config = dict(
    n_layer=13,
    d_model=640,
    n_head=10,
    n_kv_head=10,
    head_dim=64,
    d_mlp=3840,
    vocab_size=10273,
    activation='squared_relu',
    norm='rmsnorm',
    norm_place='post',
    norm_eps=1e-06,
    positions='rope',
    rope_base=10000.0,
    rope_fraction=1.0,
    qk_norm=False,
    attn_scale=0.175,
    bias='all',
    tie_embeddings=False,
    parallel_block=False,
    extras=['local attention windows', 'paired heads', 'attention sinks', 'value embeddings', 'a smear gate', 'capped logits'],
    init='normal',
    init_std_qkv=0.0185,
    init_std_o=0.0185,
    init_std_up=0.0185,
    init_std_down=0.00755,
    optimizer='cautious_adamw',
    lr=0.000154,
    lr_mult_o=0.908,
    beta1=0.9,
    beta2=0.98,
    lr_head=0.004,
    grad_clip=2.0,
    warmup_steps=254,
    schedule='wsd',
    decay_fraction=0.936,
    decay_shape='linear',
    final_lr_fraction=0.05,
    batch_tokens=131072,
    seq_len=2048,
    doc_mask=True,
    train_tokens=695300000,
    steps=5305,
    dataset='wikipedia_en',
)
Each number is 128 + 32 x the weight over its row's rms, rounded and kept within 0 to 255. Layers, rows and columns count from 0. Numbers have three digits each. The size before them is the row's rms in percent of the matrix's.

# layer 4 MLP down (transposed), 3840x640, rms 0.00811, rows 2810-2820, columns 0-127
103:131149108137103167167138151130125151168116207124184133141165127111179147174108193158048160172094084146101142140104097125065141162083120134170131082090117133129115144135109102100143022125123163020109107124131104082115115112105095109099141109133149134117113046101178136096123138124155195114115162089079156166136081137104212218210165089154089158156141169131196134154141146168165135114152
099:127127162100152050149100162053056176148156087075107151114118108095110089055157129127085086121079148168179059083123089111131084111126130156121153155148145093170116127147130123098106155130184061113163120095143159110072214193126153180090111112102152137071169197136117168121073114139154126175189169133209141122105079115159079139069122168161137138150141056227125199107117167143117126115132
101:139147105148152168150152140128124163124129131198195114188116101090089131139126158115123060159105111161118123104046117088130106134172162156128114149150157126170125118122147167151040157140089140089121130129156110106109118168072099098075091175176159124085099103083104163117134076158144144124148128097109084071103082116209089155065160187134128092121150134132106118118114096132164134115089
102:112131085130144120155173114148134104163136156104120144167134124085133128121085127148101149111154096133084077137169082099089114096099088152136180087138162159134128123130129129128143086077146184114121080138074116125122122101113151140144077154111088128086106102110108146092189079152135156109139147083059146128100146074138118131113137165138106114133089092144191088091145065102132129115092
103:096100151139081171146174148176071163112199128114139086161126134126174133137130126129111121141159083182153122162049113160174146184100129104007117153096113161147155148137155146149104121150124108094114138153139145112177107117137151116137147220136156080098138133159142114114134137073098121093086117147097143135166154172132131142073124092096154187107099151096097116167174216128163091157109
100:124119123152135131152156209092124149103101153185070152149080074128110130133052129139117147144127182064099104156101082144139137124091197123166104115087110187096136145063116113151149143128121109103122161055158163171138167147142193098141090125140125137112117155082128160156116109165078093193128120151158132101090149141133122120107120130157148135108109100121166073126158151059104095140136
102:142114124080136133122132136113159103127171094100178140128134106139123178116094011164137117178155168132112153097118131178140200091101192175111130189118103198134130124093183094138104146100150108190142144121086115148115096198085149172097152111146153118124105062151086162077141193149104155161113149201162151133113116069162067138150114159138056090119114070137127103222124104175140133092129
105:182169157134134128188052107120165083098163132124089139088137144130081092126178149087190163140112109112154096127171101079121080062137129132125086147122093096165192108133125142154167075176096101084126162149108088186094136111137120172115121071075129076152076102089141144123174086097131162133133065118216118115143102103086146131151130154145127129081107127115135113085123155187152101219050
100:125130213126151127125166118144183105107124143116147076135210133132143102155085172062104149162132158174159216140143128103213112114111030107147159099158158104130148108111118126102169111129150120100136139129083124150035181083148122178168093156147187082127120156119114146127100113128138089156166105115174164126122067154118149122119138146139124083224177147127134118139097154076115120180075
100:133105123188144090177143133140102107128183066151113128096109139173098114170129194121171125143083135115119088156134188151059150126150091116083125153114081187071101129073115101125094101146066122133085106150105121103178114091147086113129155127137088065084123164179179053155124081108148148158090084152126124130123129157142129135163148109152170130145105085103118106117131114160116110163101
109:102164132161149116136175114141150157142128127169165179139118168135147156141076081139117132130105157118123111064179141111091163156138169129197180134112156162153154182125167148108127163085110095145159145183116060086137203091129110119125100127160095106119084121128091061188081120146110160159123102159143119138116125193171160123101097111086118122104127163157065142109177129162138116112092
# layer 4 MLP up, 3840x640, rms 0.0165, rows 2811-2821, columns 0-127
101:135111085177123136141170095127149121077126123065151116136113131223096124106148117160129227154107151177115128103138121157137153134183091135161133096159166121159134092151150121128166141108118113108110125118183105113142157130159083147206132168136158136135075162161080140036123118160157096128179055130124140131160119180148125097152089155141100103110144098144110053137153119161217072142130
104:172128166102197087131070154100093106136113104116158179102091083117117104120184150108134136132142217164159090104078168178053090145136119155089142093076124083116077107085130131142114150105140135078120148141142112118151144158097149165173136149161101183136131088094162060140146109080127114154134088084161110150162146134170149133146168082119086099113120127151134137134144089106143195156113
100:109125082089090116123131151126091161094131127090120112118148116147139116119105118076130158217145116145082132112093092167131148132112063088176104098180150164095182102109153122167125120174104125099031094136189083142164158079113122085146126181127090052141164146161117125108141137088105131115178178144162073105112164121145116170082078168139120166120143115110110143145131116098105096136180
097:119090161136159111151093099123137127088085082162146143082092101141082137154174127116151106137091151095153138112147126119083098159190172141129120145112157085175076126114149142160131101119139168152146144126098120143149112151094154157108093110165118127149106128114172121182150084118120191120176136117119170165187024126058105129143192172104126148126171138126079196094136061111105166096102
104:148115179093137117122117143070200121114117182092096144143150089111114125116160123086107119109107098169145103168102132123102146051080128061134082072103183128102126106165163192169128098137108147070131149158158121153112110120152112144114139127087082123076139133106116154113082123106180103093145128124149159201077117116065166109113171111067142072135125118096115162119118122143113135103086
096:105105166091149147146119166124052142128193136090115130107156150117098142159093168155068138137088170126137122080069117141125117104125191134135102123179148111087072132159162136127120139129117158080109104099168135120144146141139147129134095115124119199058120131141085122171095142123178087141103124118177113135127087117120186133106137130087151105103173085114114168147096118115140162174136
100:122149154138098117167124070155143178117103128129198142101050237080100136103126151142152177110155149146107085069165090083088096150134081113156090145155165113149121150156127151127142131153118118162155122127115109136070192143103075098167089063133129162123086145100111170143146172127097113129132055048186100193127107081081134123079131129092092120146111180103084116092150115125145101091090
097:131098154122171092156128190127092170124104089132179137151108145142132092133158103135125086086162169171164132112132136151087125154095120126128112170079092104120083119066146149119095064115140151122144149139150170114175116176143149114123094088155092122115166093135122194106114059123124128138086158112125122130068170130153078166198142120062092120099111121105143182118081129185158115088093
100:150113118133177109137065160121093157112115126123105070096047084121117138147148143163087132109136108164177156120137157120102087144155130182202147102082174157110120125107153072092234121070128163145091091084164152149131114165159098065180088125118165100173092123125118126127088117109113130114116096018111153102140125100131074130139132122159131125159109147120110160099117117116130098140128
097:151140138158035126071098155164130176133129166083109148139139151147139177085124100192146117110172076114155141081075163190111199134233123156124131107143096146142178052155108119133150100093145123108159143124115148098150056072150082151128097140160149172162115162116096144136074150086133157092133168123188076154122108144126138118134143167095110172157090080182082053124083140105117185158111
090:126187095142112155151184127182111107173145125178098181129179082135170082146130181165174128136179114140054110161116101112120117107173143116083113117076202138179120100107181136089125114108122107102143161159116130158146089101155169095080154109097123109126115121163100087121162103115141156086149143081126072150196119069175128158068094137119155134123148192160170124164135131149131094128116